Each number is 50 + 15 x the weight over its row's rms, rounded and kept within 0 to 99. Layers, rows and columns count from 0. The size before them is the row's rms in percent of the matrix's.

# up: layer 5 MLP up, 768x224, rms 0.0632, rows 699-738, columns 168-223
# down: layer 5 MLP down (transposed), 768x224, rms 0.0528, rows 699-738, columns 168-223
# gate: layer 5 MLP gate, 768x224, rms 0.0647, rows 700-739, columns 168-223
up699 094:55 43 20 71 51 45 59 56 62 64 43 58 60 42 55 48 61 62 28 70 53 59 51 44 57 56 31 62 75 38 44 46 32 53 29 46 39 58 42 74 81 64 75 73 57 40 45 46 27 64 73 16 50 64 40 46
down699 094:45 51 32 55 59 69 36 38 48 60 52 32 51 68 42 62 41 72 64 33 61 59 43 53 56 78 50 62 54 48 49 47 53 54 27 46 49 55 15 64 60 42 55 56 54 41 32 61 49 67 50 23 48 46 79 54
gate700 097:42 33 34 72 72 83 28 46 42 18 60 68 56 43 53 56 67 63 24 36 49 55 38 27 56 62 62 41 66 46 55 55 44 52 61 39 28 35 44 39 42 42 28 58 49 59 52 31 26 61 47 57 84 51 46 47
up700 097:45 47 71 36 54 61 56 17 46 47 60 58 50 66 39 21 31 24 37 50 55 62 28 55 71 32 28 57 65 38 52 36 65 55 46 63 07 37 67 49 63 57 46 68 53 64 43 61 32 64 59 63 69 49 43 25
down700 101:25 43 29 47 52 56 80 64 27 56 48 30 49 71 51 51 49 43 64 53 52 61 54 65 49 54 44 24 55 47 68 46 38 45 41 35 63 67 26 33 59 49 47 40 72 34 82 53 40 29 56 56 46 38 47 97
gate701 099:62 71 57 46 59 79 85 51 68 37 55 73 45 46 54 61 68 43 52 18 46 47 54 71 27 49 45 49 31 75 52 51 48 57 36 48 62 57 50 50 50 58 49 54 58 48 20 54 57 54 16 40 65 38 37 25
up701 101:77 23 43 40 44 34 49 71 33 50 76 32 46 67 69 26 62 40 36 34 45 31 52 72 28 62 75 51 40 46 30 18 46 50 47 64 37 26 74 56 22 50 98 40 58 55 57 43 50 38 34 51 70 36 49 61
down701 098:44 54 74 68 28 15 62 28 50 68 69 69 47 60 11 42 27 68 55 47 42 44 55 51 54 65 62 67 59 30 27 83 41 51 80 66 35 42 42 71 57 40 53 68 80 50 53 54 26 39 20 52 58 47 59 35
gate702 090:63 43 66 39 61 56 49 67 53 33 37 56 42 45 42 71 26 63 54 91 42 36 30 22 36 60 56 64 61 39 34 31 67 57 57 38 57 49 46 15 68 41 69 37 53 44 68 56 58 29 53 82 48 53 59 43
up702 093:62 56 66 65 36 34 66 48 75 50 24 57 56 16 49 47 39 64 71 41 60 57 55 64 53 70 47 29 36 70 27 22 39 47 70 70 58 73 56 20 57 40 61 57 59 45 47 08 60 50 47 74 78 55 82 56
down702 092:45 39 38 52 53 43 46 37 59 50 57 60 58 55 12 39 43 40 60 42 43 48 71 35 66 57 39 92 57 63 50 42 37 49 71 33 56 50 79 76 68 46 35 58 51 39 36 47 37 33 63 35 30 51 30 14
gate703 095:58 59 79 48 39 47 24 57 63 60 45 61 59 52 33 39 36 49 66 57 76 49 39 72 45 67 09 62 44 70 56 66 38 51 58 33 65 72 74 34 37 67 46 31 57 28 48 39 68 63 35 42 45 65 46 22
up703 089:18 19 54 38 49 44 37 45 52 57 31 46 47 56 63 54 31 53 50 85 56 59 27 48 45 30 53 70 32 27 49 47 60 38 73 58 35 52 51 36 62 72 43 44 40 46 51 74 45 36 54 58 66 75 53 51
down703 092:68 43 44 69 64 71 52 54 35 49 57 42 16 39 53 30 27 54 29 40 62 53 53 57 41 47 34 40 42 67 64 50 40 30 53 55 34 39 50 40 40 38 57 64 40 61 55 75 61 89 70 27 43 44 34 42
gate704 103:40 51 66 46 24 33 68 42 65 12 34 55 26 63 56 55 50 80 53 45 53 63 40 60 88 77 46 42 64 67 60 57 73 51 36 57 60 49 27 42 49 42 64 73 53 58 47 47 51 39 45 40 65 37 47 37
up704 101:55 72 27 74 39 64 40 68 84 54 92 44 23 33 45 53 64 10 65 61 39 37 53 46 45 48 62 62 57 28 35 44 66 70 47 45 50 54 40 47 52 69 70 48 34 59 73 34 36 61 33 65 12 51 37 67
down704 101:44 57 27 55 56 47 52 57 61 61 29 43 54 59 40 58 36 21 63 41 49 36 62 56 16 49 51 84 39 54 35 32 43 45 59 57 52 46 39 21 51 09 42 64 71 29 42 79 34 64 41 50 58 44 38 63
gate705 100:41 67 52 32 62 47 35 55 21 58 41 55 47 58 43 30 47 48 33 78 47 56 58 57 62 51 49 47 62 44 63 44 58 57 31 41 70 28 39 32 58 63 33 41 73 68 72 61 53 65 44 44 58 48 52 62
up705 103:23 75 56 39 51 57 26 76 60 42 42 63 40 51 30 66 46 70 23 54 48 34 69 64 52 33 38 21 63 59 57 67 63 57 49 40 79 46 61 38 68 62 34 60 33 51 45 58 21 69 54 46 63 41 48 58
down705 101:74 50 62 49 31 46 40 73 57 22 62 54 59 80 32 39 65 84 24 49 44 50 40 28 57 48 37 24 62 40 12 54 71 43 58 89 41 57 60 61 41 80 50 61 49 46 49 47 46 54 59 57 42 03 40 67
gate706 099:42 32 62 33 85 63 33 45 57 57 52 66 52 47 29 65 69 46 33 46 33 69 66 40 71 69 47 55 50 52 81 48 70 52 49 59 58 53 60 36 42 70 50 54 50 72 24 75 39 38 60 25 56 58 79 43
up706 099:66 61 62 32 29 64 61 43 25 71 38 52 39 58 57 34 49 28 65 49 81 71 44 48 62 41 54 42 47 56 59 44 39 48 40 48 48 40 59 63 56 34 42 39 56 32 64 00 48 54 53 55 60 41 48 56
down706 091:48 39 38 48 14 48 60 44 39 28 76 48 42 28 74 57 52 42 38 57 49 49 35 72 43 57 75 46 50 39 40 53 45 49 57 50 65 50 50 63 59 24 41 67 47 41 57 34 54 45 83 50 53 34 63 42
gate707 100:45 49 52 41 58 31 61 79 31 59 37 72 70 07 54 64 58 63 57 50 62 31 59 72 08 57 45 71 39 39 62 42 34 61 24 74 54 41 52 26 41 79 32 37 39 65 43 46 42 69 45 50 45 44 42 76
up707 097:34 48 26 50 58 43 30 39 39 57 40 46 66 55 32 62 50 38 64 25 50 71 47 15 53 72 81 51 34 75 63 43 48 55 36 56 33 33 60 49 56 45 60 46 58 58 37 54 72 51 58 48 43 28 53 82
down707 101:48 30 33 66 60 43 59 32 47 38 59 49 63 51 67 55 62 40 46 42 37 49 54 67 49 33 47 54 63 56 79 28 50 51 22 39 48 39 61 45 51 78 36 60 38 55 49 83 63 58 36 34 48 40 40 49
gate708 098:47 55 57 53 30 25 47 70 81 57 50 63 45 17 69 66 57 40 22 49 51 42 43 41 31 49 35 82 62 61 72 65 56 63 58 61 52 56 37 41 75 71 32 32 55 50 81 56 55 69 48 38 63 51 40 49
up708 098:47 52 40 38 52 56 60 31 26 42 82 24 47 34 56 50 41 53 58 75 79 47 42 69 75 38 58 48 54 54 47 36 38 65 51 60 57 47 42 43 32 36 35 60 57 55 37 67 57 49 64 56 54 43 48 64
down708 088:74 85 31 49 41 61 57 44 51 44 52 38 64 54 55 59 33 62 48 13 57 38 55 52 42 42 49 54 85 80 49 60 51 57 41 41 77 34 52 47 44 57 25 39 52 62 69 71 49 47 66 59 36 63 71 50
gate709 109:70 44 44 59 66 48 40 68 40 48 42 50 35 43 44 50 66 61 65 56 39 50 52 60 37 41 21 64 73 70 74 56 38 51 68 34 46 51 61 50 41 49 24 54 48 54 63 71 53 59 62 55 68 64 64 68
up709 113:47 73 44 39 34 51 62 60 45 47 51 64 66 51 54 42 19 59 55 63 27 51 57 52 63 18 70 53 72 59 56 55 67 31 46 72 44 60 21 53 58 28 50 49 52 17 43 33 49 55 80 30 43 48 51 56
down709 108:35 48 53 35 51 52 60 55 46 52 64 38 43 41 71 47 38 17 77 51 57 67 47 58 80 64 34 69 52 43 35 56 45 23 34 31 68 38 61 38 51 45 39 67 43 50 40 30 39 46 27 78 46 78 58 69
gate710 099:51 51 81 67 31 40 45 79 76 18 24 65 42 46 33 44 50 59 65 78 63 72 39 63 48 53 30 68 55 56 61 64 92 63 50 54 48 60 23 43 47 74 48 45 72 56 49 55 45 45 65 54 30 47 42 36
up710 096:59 65 63 51 62 72 26 41 68 58 39 71 68 50 51 35 64 27 74 56 68 45 41 77 37 35 51 84 60 42 47 21 83 65 06 58 32 35 65 62 30 66 23 82 77 13 27 47 36 68 39 54 35 74 74 63
down710 096:41 60 67 56 71 11 35 58 39 29 67 44 56 36 42 40 57 41 44 57 41 61 46 52 59 31 51 57 75 63 50 48 46 33 47 69 40 45 41 36 58 66 71 61 62 43 59 59 47 58 52 66 73 40 41 35
gate711 105:54 42 61 27 72 22 56 64 47 50 41 82 19 42 52 48 44 84 53 59 48 49 68 64 36 42 24 56 71 46 59 30 27 24 38 67 72 46 52 42 52 53 28 72 42 32 73 61 18 61 42 74 66 72 29 99
up711 110:30 47 58 48 57 48 56 46 57 64 49 70 57 51 52 83 72 49 53 53 33 62 74 31 56 63 26 44 82 57 30 26 64 43 71 43 52 49 52 31 54 54 36 78 26 47 55 41 47 63 24 33 60 69 61 52
down711 107:16 44 66 54 41 70 09 18 76 69 62 44 61 44 40 45 22 33 31 38 18 55 29 48 53 50 56 31 46 31 61 40 41 47 46 79 50 23 50 54 34 44 58 37 50 56 61 42 31 64 53 59 63 57 44 51
gate712 098:20 53 34 24 70 51 29 54 46 32 24 83 42 39 59 57 58 41 47 57 44 52 22 67 38 51 26 65 36 55 49 68 32 31 63 17 59 47 34 49 31 43 33 66 51 43 38 53 66 38 57 55 55 29 32 64
up712 100:63 41 64 74 12 54 43 27 78 37 51 62 22 50 31 21 54 31 43 54 50 68 56 67 63 56 45 38 36 45 71 54 44 67 34 25 40 67 57 48 77 36 70 45 32 53 66 35 58 58 54 48 33 45 49 51
down712 099:64 66 46 34 44 56 80 61 42 54 36 53 48 59 48 50 52 57 27 66 22 42 41 57 67 74 60 81 46 53 10 42 46 34 44 49 48 66 52 53 59 62 48 61 35 40 52 43 27 48 45 40 61 75 28 47
gate713 106:60 51 58 55 54 89 38 71 56 64 28 38 42 48 48 56 55 69 62 39 71 52 37 64 47 64 66 56 28 38 23 80 41 55 58 51 86 21 46 43 46 79 34 57 45 43 78 50 48 35 28 62 70 63 39 71
up713 111:83 65 67 61 20 67 28 65 59 64 28 69 35 55 33 41 54 57 11 59 63 55 60 12 63 39 61 59 73 51 44 57 53 48 25 31 33 25 52 31 69 66 45 35 69 64 57 44 42 36 45 46 62 76 48 62
down713 105:34 49 63 26 43 74 52 23 55 59 23 65 58 34 47 62 35 50 48 70 48 52 38 65 33 49 65 44 23 53 43 58 55 60 17 26 54 72 58 61 41 32 60 60 44 42 49 47 65 33 33 29 52 43 36 52
gate714 099:32 42 52 41 55 59 56 38 98 53 52 44 36 24 40 79 58 59 11 61 46 50 35 86 44 48 64 41 64 54 42 34 37 51 61 53 56 29 22 31 33 59 53 57 56 64 42 64 30 64 44 39 48 56 57 73
up714 097:28 33 51 41 36 48 41 41 60 64 50 62 47 31 40 47 66 33 44 57 49 36 33 84 54 51 54 57 32 61 64 24 67 60 66 31 74 53 36 55 48 53 59 54 56 51 05 48 64 67 53 50 16 64 54 73
down714 100:56 60 43 40 59 50 62 63 57 42 50 57 49 35 24 44 51 62 58 62 00 41 60 63 52 56 48 52 36 49 70 59 37 61 32 42 43 04 47 44 42 49 48 55 35 54 46 69 47 40 22 68 48 43 57 34
gate715 100:35 56 52 59 76 40 69 56 58 71 46 52 17 46 47 45 44 47 48 13 48 45 41 54 33 63 53 51 78 46 21 37 42 41 45 29 73 48 55 35 78 45 60 33 44 76 52 43 12 75 48 70 85 30 74 46
up715 105:24 50 57 81 58 57 54 65 57 71 53 41 48 42 61 50 49 45 41 20 29 38 53 59 66 57 23 50 52 45 29 47 53 45 62 35 63 42 43 42 51 44 47 97 63 25 62 38 43 39 75 33 49 60 79 41
down715 103:58 58 38 16 56 40 68 51 57 46 38 33 25 86 22 72 40 32 47 61 44 48 67 40 45 57 49 55 38 77 45 38 72 23 61 44 58 55 25 68 72 22 70 57 75 60 49 58 64 28 52 47 50 34 13 51
gate716 101:47 48 65 13 49 71 50 70 53 34 51 51 41 38 85 56 69 13 49 21 52 58 41 28 54 44 73 24 60 54 37 51 96 43 31 47 27 56 59 55 53 46 41 48 74 80 57 68 67 55 48 37 54 46 42 25
up716 098:62 60 37 67 46 27 37 33 58 43 72 44 30 41 41 61 26 46 62 58 36 46 50 61 30 42 34 47 68 65 60 41 65 58 43 28 33 38 60 42 54 53 53 54 44 51 81 41 68 23 61 02 75 53 41 47
down716 099:73 47 34 37 47 75 38 56 37 33 70 75 45 56 27 53 50 51 67 33 26 56 58 42 69 41 53 71 67 35 53 31 50 62 59 52 48 21 16 59 39 79 54 24 39 58 59 43 45 54 72 25 58 43 48 35
gate717 098:76 66 52 47 53 38 62 65 56 53 43 52 73 54 24 46 64 15 40 34 55 93 29 52 77 72 70 11 60 55 42 52 57 77 66 46 74 48 42 42 62 25 66 45 41 37 36 47 39 39 49 50 53 42 51 58
up717 095:54 39 25 48 56 30 63 33 55 95 71 66 32 37 56 48 45 64 38 48 16 54 15 68 51 65 23 48 52 60 40 77 57 46 50 62 53 52 58 60 43 57 61 57 25 14 46 61 59 33 70 41 28 56 30 67
down717 094:60 44 39 40 65 73 44 16 51 32 10 48 48 77 66 30 54 59 25 58 74 47 62 42 63 45 38 64 48 80 57 66 56 75 49 33 61 41 67 75 81 47 47 52 49 40 39 34 40 30 44 28 70 45 33 94
gate718 095:48 57 48 52 42 44 44 44 52 47 96 33 51 38 59 47 53 59 30 49 44 43 41 43 62 74 42 50 47 50 44 53 63 63 45 46 65 52 13 64 66 10 37 48 91 51 53 16 57 55 39 46 76 34 52 39
up718 088:52 30 77 41 62 32 40 35 72 46 65 54 48 37 64 66 51 84 54 38 64 51 73 51 63 67 28 55 49 59 73 66 54 71 46 55 27 58 17 49 61 53 34 17 34 35 66 54 57 40 62 85 44 45 46 62
down718 094:58 55 65 44 47 45 53 48 71 46 59 53 55 46 51 41 68 61 76 74 43 20 39 54 48 43 51 48 52 39 23 37 37 18 64 26 27 41 65 16 31 67 64 49 63 71 45 61 44 60 51 27 54 66 31 52
gate719 107:51 66 73 65 49 42 74 32 65 70 31 59 66 65 47 30 78 46 54 36 79 67 37 51 50 64 56 52 74 28 53 41 63 58 42 51 65 75 70 32 42 34 49 38 54 47 57 59 83 65 25 59 57 53 44 78
up719 115:58 73 57 65 22 59 40 40 70 60 55 55 49 48 50 58 60 65 28 51 77 70 18 61 76 68 56 48 50 41 51 39 60 51 49 72 41 61 31 45 63 19 58 63 61 34 28 33 75 28 56 85 84 33 18 53
down719 099:49 51 55 43 32 48 56 32 22 68 46 52 73 39 54 57 65 49 48 39 46 65 60 48 33 45 53 41 53 04 42 49 58 21 39 53 23 76 62 47 53 33 60 26 48 62 62 40 64 48 55 48 46 56 50 58
gate720 101:44 55 77 53 54 39 34 15 50 71 45 57 41 51 65 54 74 48 48 25 33 30 63 48 61 54 52 57 29 44 46 64 58 66 42 68 41 50 45 36 56 70 48 48 43 65 58 40 46 58 41 69 58 50 57 48
up720 099:33 55 35 37 38 51 67 74 31 42 68 56 43 42 40 55 43 23 57 28 36 31 32 57 53 45 31 53 41 77 70 70 78 67 19 40 26 48 53 00 24 41 44 53 70 41 51 52 55 50 39 16 54 45 27 27
down720 101:66 53 42 88 47 50 52 32 25 34 60 53 55 84 49 48 61 63 30 75 64 54 60 52 65 50 54 58 45 15 46 47 29 53 37 21 54 68 56 59 40 21 65 37 43 45 44 61 24 53 41 50 72 70 52 68
gate721 099:45 51 57 55 31 56 76 47 48 45 10 69 55 58 30 80 38 40 59 63 72 47 25 52 58 49 23 38 61 44 57 43 44 47 45 56 67 45 58 61 49 70 60 58 58 42 50 38 45 40 73 77 55 39 75 45
up721 100:57 35 73 42 86 68 29 42 63 52 50 43 42 65 61 19 32 41 49 40 60 28 60 47 44 52 91 50 62 48 85 40 58 70 44 36 44 47 45 57 54 34 28 78 34 70 34 47 91 69 61 63 59 54 49 73
down721 095:66 56 55 52 15 52 15 80 29 49 23 69 30 54 42 68 34 53 37 54 84 61 59 35 55 39 42 33 55 40 24 48 53 47 76 48 47 36 45 49 29 65 26 67 45 62 26 61 43 43 36 44 49 50 42 64
gate722 107:42 36 59 54 69 63 29 51 79 21 49 46 45 37 11 56 49 89 29 54 62 54 41 57 33 45 48 54 89 56 51 47 68 50 37 49 70 33 60 55 71 73 30 58 44 53 43 64 29 73 34 39 65 57 55 26
up722 104:48 63 50 25 55 39 69 59 76 47 55 56 52 44 58 68 73 47 29 26 44 43 75 23 47 74 86 56 29 61 60 79 51 41 47 68 28 53 32 56 68 31 39 60 57 65 48 43 53 50 32 43 56 46 19 39
down722 111:57 48 60 54 44 73 53 78 45 65 32 56 64 76 43 32 47 28 38 52 38 68 64 57 34 49 43 46 54 60 49 23 41 38 49 44 56 64 28 41 75 54 47 54 78 60 57 63 40 39 82 09 31 69 53 57
gate723 100:50 39 51 45 56 36 55 50 57 76 67 62 57 51 68 94 59 61 51 54 50 69 43 33 63 44 52 66 56 47 81 68 14 34 37 32 58 55 41 45 52 52 51 60 62 66 58 83 32 37 33 33 59 47 36 17
up723 092:61 50 50 84 46 71 62 64 76 54 62 44 44 48 40 47 36 44 43 43 45 44 39 69 40 47 61 77 68 68 71 23 78 23 24 62 74 19 40 57 81 38 39 62 39 38 68 57 62 70 54 40 60 52 23 49
down723 097:48 37 51 69 26 45 30 68 26 56 32 69 76 52 47 69 43 77 14 42 53 39 68 51 77 33 74 63 34 53 35 61 14 29 43 42 49 74 47 56 76 34 72 52 80 56 29 40 56 43 32 47 61 36 56 27
gate724 102:54 27 67 61 61 36 59 42 62 21 22 19 72 41 64 68 72 42 51 54 72 67 24 51 35 38 47 42 68 28 44 50 76 44 51 51 40 56 47 38 50 50 47 71 72 54 26 40 41 59 35 63 57 47 84 44
up724 104:52 48 31 44 69 54 68 51 48 73 44 66 42 69 37 32 63 61 63 46 47 39 29 46 36 58 36 71 49 51 46 71 33 56 61 34 47 40 51 68 34 75 68 34 73 39 28 80 55 42 68 54 58 39 34 61
down724 104:50 69 26 50 42 50 53 58 48 68 58 62 27 47 87 62 47 56 82 62 56 66 38 23 37 57 54 46 44 18 37 51 86 52 43 59 81 43 62 49 66 69 52 45 56 43 89 29 31 38 64 43 59 69 61 49
gate725 095:48 52 44 56 34 28 37 60 30 43 38 55 11 49 73 57 56 61 59 15 51 46 69 51 52 42 50 56 54 54 60 49 53 39 33 35 58 53 60 53 82 31 59 48 18 48 40 62 51 76 53 53 62 58 55 56
up725 093:35 55 31 43 65 17 50 32 54 33 50 30 70 41 48 69 51 29 69 44 50 41 41 55 60 45 80 38 61 63 41 66 40 42 58 04 73 28 45 27 35 55 56 59 61 59 52 54 75 71 68 65 47 58 51 50
down725 095:30 42 65 60 40 74 47 49 38 52 27 49 57 74 30 46 46 79 38 43 51 56 34 34 28 31 53 48 54 49 62 47 42 73 51 63 35 60 45 54 16 57 62 43 53 36 58 53 40 05 18 56 52 51 30 63
gate726 097:45 33 45 53 47 38 52 52 40 44 36 66 44 53 30 38 51 50 47 73 64 67 38 29 50 39 61 70 23 32 70 65 00 59 68 42 65 47 31 46 43 54 57 65 39 22 72 43 50 49 51 32 53 40 38 42
up726 095:67 39 40 43 41 31 49 35 46 56 40 69 55 32 60 37 42 42 85 57 45 68 41 59 66 20 42 18 29 34 40 15 50 49 43 55 48 34 65 57 55 69 69 50 39 18 48 54 52 65 53 30 44 77 55 69
down726 097:44 56 63 36 55 64 13 49 44 45 77 46 65 38 49 25 48 74 59 38 36 26 74 37 43 71 69 58 65 63 15 75 60 66 29 56 66 30 53 43 64 74 34 35 46 84 49 45 42 55 65 89 68 37 52 58
gate727 101:33 47 30 66 51 50 80 64 60 61 67 46 50 37 40 52 68 54 82 54 63 48 17 53 39 58 35 57 47 46 42 43 35 49 81 50 62 23 67 58 49 52 78 83 45 48 71 55 57 51 72 67 55 90 66 48
up727 102:50 42 55 50 73 46 55 56 51 55 56 35 44 22 61 19 41 66 70 51 52 59 36 42 34 23 70 60 41 37 66 13 46 56 53 55 50 36 68 32 68 62 55 50 74 45 51 63 39 66 58 53 10 28 59 51
down727 106:19 35 37 67 63 41 69 52 88 74 49 24 69 33 34 38 56 41 43 26 58 51 58 49 40 44 48 41 46 50 70 70 63 41 28 55 61 71 29 52 45 49 74 53 64 50 39 28 42 44 62 54 53 83 48 44
gate728 100:40 49 34 21 48 66 48 72 64 26 28 42 57 46 43 45 56 62 50 55 50 59 61 38 41 33 31 69 63 62 52 56 51 46 43 56 53 26 55 48 46 61 66 45 74 44 54 51 73 22 29 47 51 67 38 69
up728 099:57 52 53 89 59 80 55 56 62 35 38 55 50 50 55 45 60 62 39 57 27 25 23 51 27 45 57 61 84 47 30 60 47 34 38 49 24 42 18 59 75 33 28 56 56 51 57 66 56 49 73 41 50 61 67 47
down728 104:38 61 29 67 36 51 50 35 36 67 14 40 60 37 29 67 38 39 50 55 46 76 64 62 43 56 49 59 36 44 53 62 61 28 22 35 94 54 84 60 48 48 39 46 69 34 63 59 51 68 80 50 63 42 54 36
gate729 097:38 44 51 68 52 41 59 67 63 72 42 28 20 69 22 58 84 67 60 54 66 51 51 61 44 76 55 75 64 43 42 51 41 46 58 77 44 51 62 40 46 82 57 29 70 42 33 38 71 55 10 66 56 57 40 50
up729 098:35 57 49 30 85 76 59 87 59 48 21 48 70 62 65 76 74 79 72 74 25 66 53 38 34 84 67 43 62 63 48 67 95 18 45 56 27 54 19 40 50 34 45 51 47 67 62 30 72 48 60 82 44 41 47 39
down729 096:73 58 57 53 55 61 44 63 51 36 42 43 65 58 35 53 29 41 42 38 69 51 60 72 71 49 24 62 45 57 41 00 43 38 71 40 51 52 27 39 64 41 18 34 43 40 28 39 59 23 42 35 90 47 47 51
gate730 105:32 52 38 45 25 72 50 71 42 00 32 29 56 60 65 58 45 52 69 77 62 36 64 53 39 33 86 51 59 55 58 48 45 68 54 35 66 61 25 46 61 51 56 47 65 34 56 54 37 59 39 64 63 64 74 49
up730 106:19 59 39 36 46 53 56 48 60 74 27 58 27 43 49 51 59 56 62 65 69 31 35 56 58 95 45 52 55 48 28 63 50 41 75 62 48 73 53 47 51 42 69 64 53 61 34 73 56 66 28 26 42 62 59 57
down730 107:29 52 67 66 41 68 27 55 56 41 71 44 42 71 63 27 44 47 54 54 41 29 36 58 45 30 24 42 33 50 61 31 75 58 46 57 19 38 70 51 42 64 49 54 38 51 52 50 61 27 69 28 25 44 70 52
gate731 101:56 45 43 12 43 37 38 52 45 43 11 55 44 42 65 53 47 56 56 69 80 38 41 65 23 60 75 94 38 34 58 43 70 44 63 40 43 52 45 20 66 30 42 47 27 56 68 70 41 25 66 51 34 57 44 81
up731 097:48 48 36 26 58 30 43 70 36 28 32 44 46 42 27 53 34 63 90 39 73 37 59 65 57 46 63 53 51 26 60 51 65 55 56 29 43 59 23 35 42 31 45 58 46 56 47 66 30 66 33 40 65 49 55 36
down731 096:36 69 45 63 53 28 46 22 51 39 17 61 52 53 57 51 24 48 46 31 58 29 51 48 66 55 24 43 17 49 39 38 56 19 32 48 60 37 70 32 50 49 72 34 31 51 52 80 46 52 36 33 62 38 50 18
gate732 100:59 42 51 44 45 67 37 69 92 14 18 51 66 43 55 71 55 67 41 68 65 63 37 50 41 60 45 54 38 54 70 60 73 51 55 78 64 31 42 44 38 49 56 41 54 55 63 42 64 35 63 49 52 40 45 33
up732 099:25 63 45 43 43 43 64 74 49 43 56 49 26 29 45 41 50 74 35 31 47 37 79 21 58 34 56 44 55 56 52 38 49 48 45 71 25 28 56 31 42 53 37 67 49 72 51 65 45 29 41 72 33 43 17 45
down732 102:43 55 65 31 54 48 32 38 43 68 63 67 78 63 48 33 14 45 74 65 76 64 72 39 59 44 45 63 23 51 24 23 66 71 47 43 43 56 59 41 53 54 40 74 42 22 53 74 77 29 60 26 34 45 61 48
gate733 096:29 66 69 33 38 42 45 52 44 65 48 66 35 49 78 50 56 48 42 40 47 42 56 52 52 51 71 36 56 64 35 24 42 37 52 70 67 38 55 67 47 55 48 30 60 29 53 50 39 66 48 46 38 38 60 17
up733 095:51 52 58 57 51 65 36 67 08 51 55 71 64 40 51 50 59 25 59 42 15 59 65 56 56 29 45 55 57 49 44 53 31 33 80 68 60 64 24 50 44 32 69 61 62 71 51 75 55 30 62 78 60 43 63 52
down733 094:55 31 47 64 41 39 59 50 35 65 45 56 50 31 56 44 21 28 59 66 55 56 31 48 89 32 69 56 46 00 48 40 58 37 60 37 76 57 39 59 30 33 52 79 46 65 61 32 71 38 42 25 62 25 27 61
gate734 100:58 51 68 42 66 55 72 58 60 28 53 43 54 99 50 84 58 23 83 45 25 80 53 67 60 35 33 62 68 41 41 52 64 71 57 45 39 49 72 51 60 42 64 75 75 59 31 52 44 62 65 66 56 67 79 41
up734 100:17 51 43 62 49 45 33 54 53 39 72 56 54 42 28 44 22 49 49 48 61 21 43 77 83 29 50 43 59 71 72 41 57 52 47 20 37 68 55 47 24 64 67 41 41 44 72 47 64 62 37 55 51 45 60 58
down734 100:47 47 84 33 35 71 62 35 53 42 55 45 31 52 69 28 44 46 33 48 64 62 52 66 52 45 50 76 43 35 37 30 57 70 37 47 55 55 30 61 66 58 46 24 49 24 51 39 49 60 51 45 70 53 58 54
gate735 101:76 35 55 72 51 40 32 68 38 36 66 33 22 47 67 48 61 54 49 55 57 52 54 55 53 58 27 51 38 39 79 56 49 72 59 56 35 12 47 56 52 55 19 48 33 34 64 43 39 57 33 52 49 42 45 51
up735 101:46 57 26 45 64 43 58 61 47 82 72 62 52 45 67 56 69 53 84 61 18 63 63 56 49 57 46 35 50 51 31 40 27 53 30 64 30 54 48 63 43 27 33 35 39 71 24 42 51 42 61 42 57 58 76 38
down735 101:38 45 42 63 54 62 56 33 59 14 65 05 53 46 41 56 80 51 86 28 53 67 46 55 30 67 56 33 40 22 51 11 67 51 35 54 64 53 27 48 33 39 43 56 71 59 51 50 39 64 05 40 68 58 66 51
gate736 107:50 49 58 47 26 41 54 80 30 36 40 37 71 48 21 33 51 40 78 45 49 59 46 46 44 57 63 44 58 15 49 45 45 69 11 50 41 39 58 58 53 42 30 65 41 56 47 78 65 22 32 44 79 56 62 54
up736 109:41 54 37 27 44 40 36 55 41 27 30 57 44 42 33 70 65 43 29 30 35 66 53 59 64 47 00 61 56 58 57 56 62 43 26 50 51 72 43 43 36 75 63 52 39 46 34 36 71 34 56 64 59 54 46 74
down736 112:43 50 53 47 60 25 49 50 50 68 36 58 66 35 71 18 44 39 48 38 61 78 53 56 34 61 49 47 45 28 44 36 67 64 48 32 57 47 51 59 58 54 48 28 82 48 26 41 76 59 48 57 50 59 73 45
gate737 100:32 69 23 66 43 65 37 46 29 55 69 46 20 47 41 69 51 53 58 46 60 41 42 38 34 35 59 48 76 51 61 41 50 47 40 49 29 28 46 54 52 22 79 48 46 60 40 73 51 51 52 50 64 29 53 66
up737 097:39 33 46 68 59 48 50 47 51 28 28 49 67 58 60 47 41 62 47 65 38 43 47 50 27 93 45 53 56 65 47 32 28 19 93 30 44 77 61 72 52 43 50 29 21 53 56 67 45 34 69 44 48 47 52 62
down737 100:26 80 09 50 41 57 53 45 47 51 33 41 64 51 33 50 48 42 51 52 46 48 40 71 40 47 37 27 31 42 61 48 39 37 35 48 91 58 53 57 82 44 76 84 55 67 66 41 63 47 62 67 54 64 55 39
gate738 104:64 69 77 60 46 59 52 42 47 55 55 45 50 53 57 67 87 38 47 32 72 25 58 60 71 46 66 69 49 42 62 40 33 61 59 51 72 74 51 34 47 63 13 45 32 28 60 25 55 36 28 60 69 48 53 47
up738 099:53 67 54 42 59 50 31 41 46 29 38 86 59 54 33 40 33 55 37 24 44 36 37 70 46 48 30 43 53 62 36 41 24 48 56 60 52 54 54 46 57 40 45 67 72 53 51 47 37 22 45 67 53 40 56 45
down738 101:53 79 25 45 59 61 71 31 40 51 36 35 20 52 52 54 56 44 18 74 53 57 64 48 64 32 22 32 58 43 34 30 68 10 62 53 47 32 30 49 50 31 57 41 57 60 39 63 62 40 65 52 35 47 43 66
gate739 095:48 46 28 49 61 42 85 55 61 34 56 56 31 52 38 71 79 23 35 29 65 64 33 66 71 19 48 75 62 51 69 47 43 65 18 47 59 29 43 20 47 47 40 45 77 63 42 61 59 68 54 68 41 40 81 59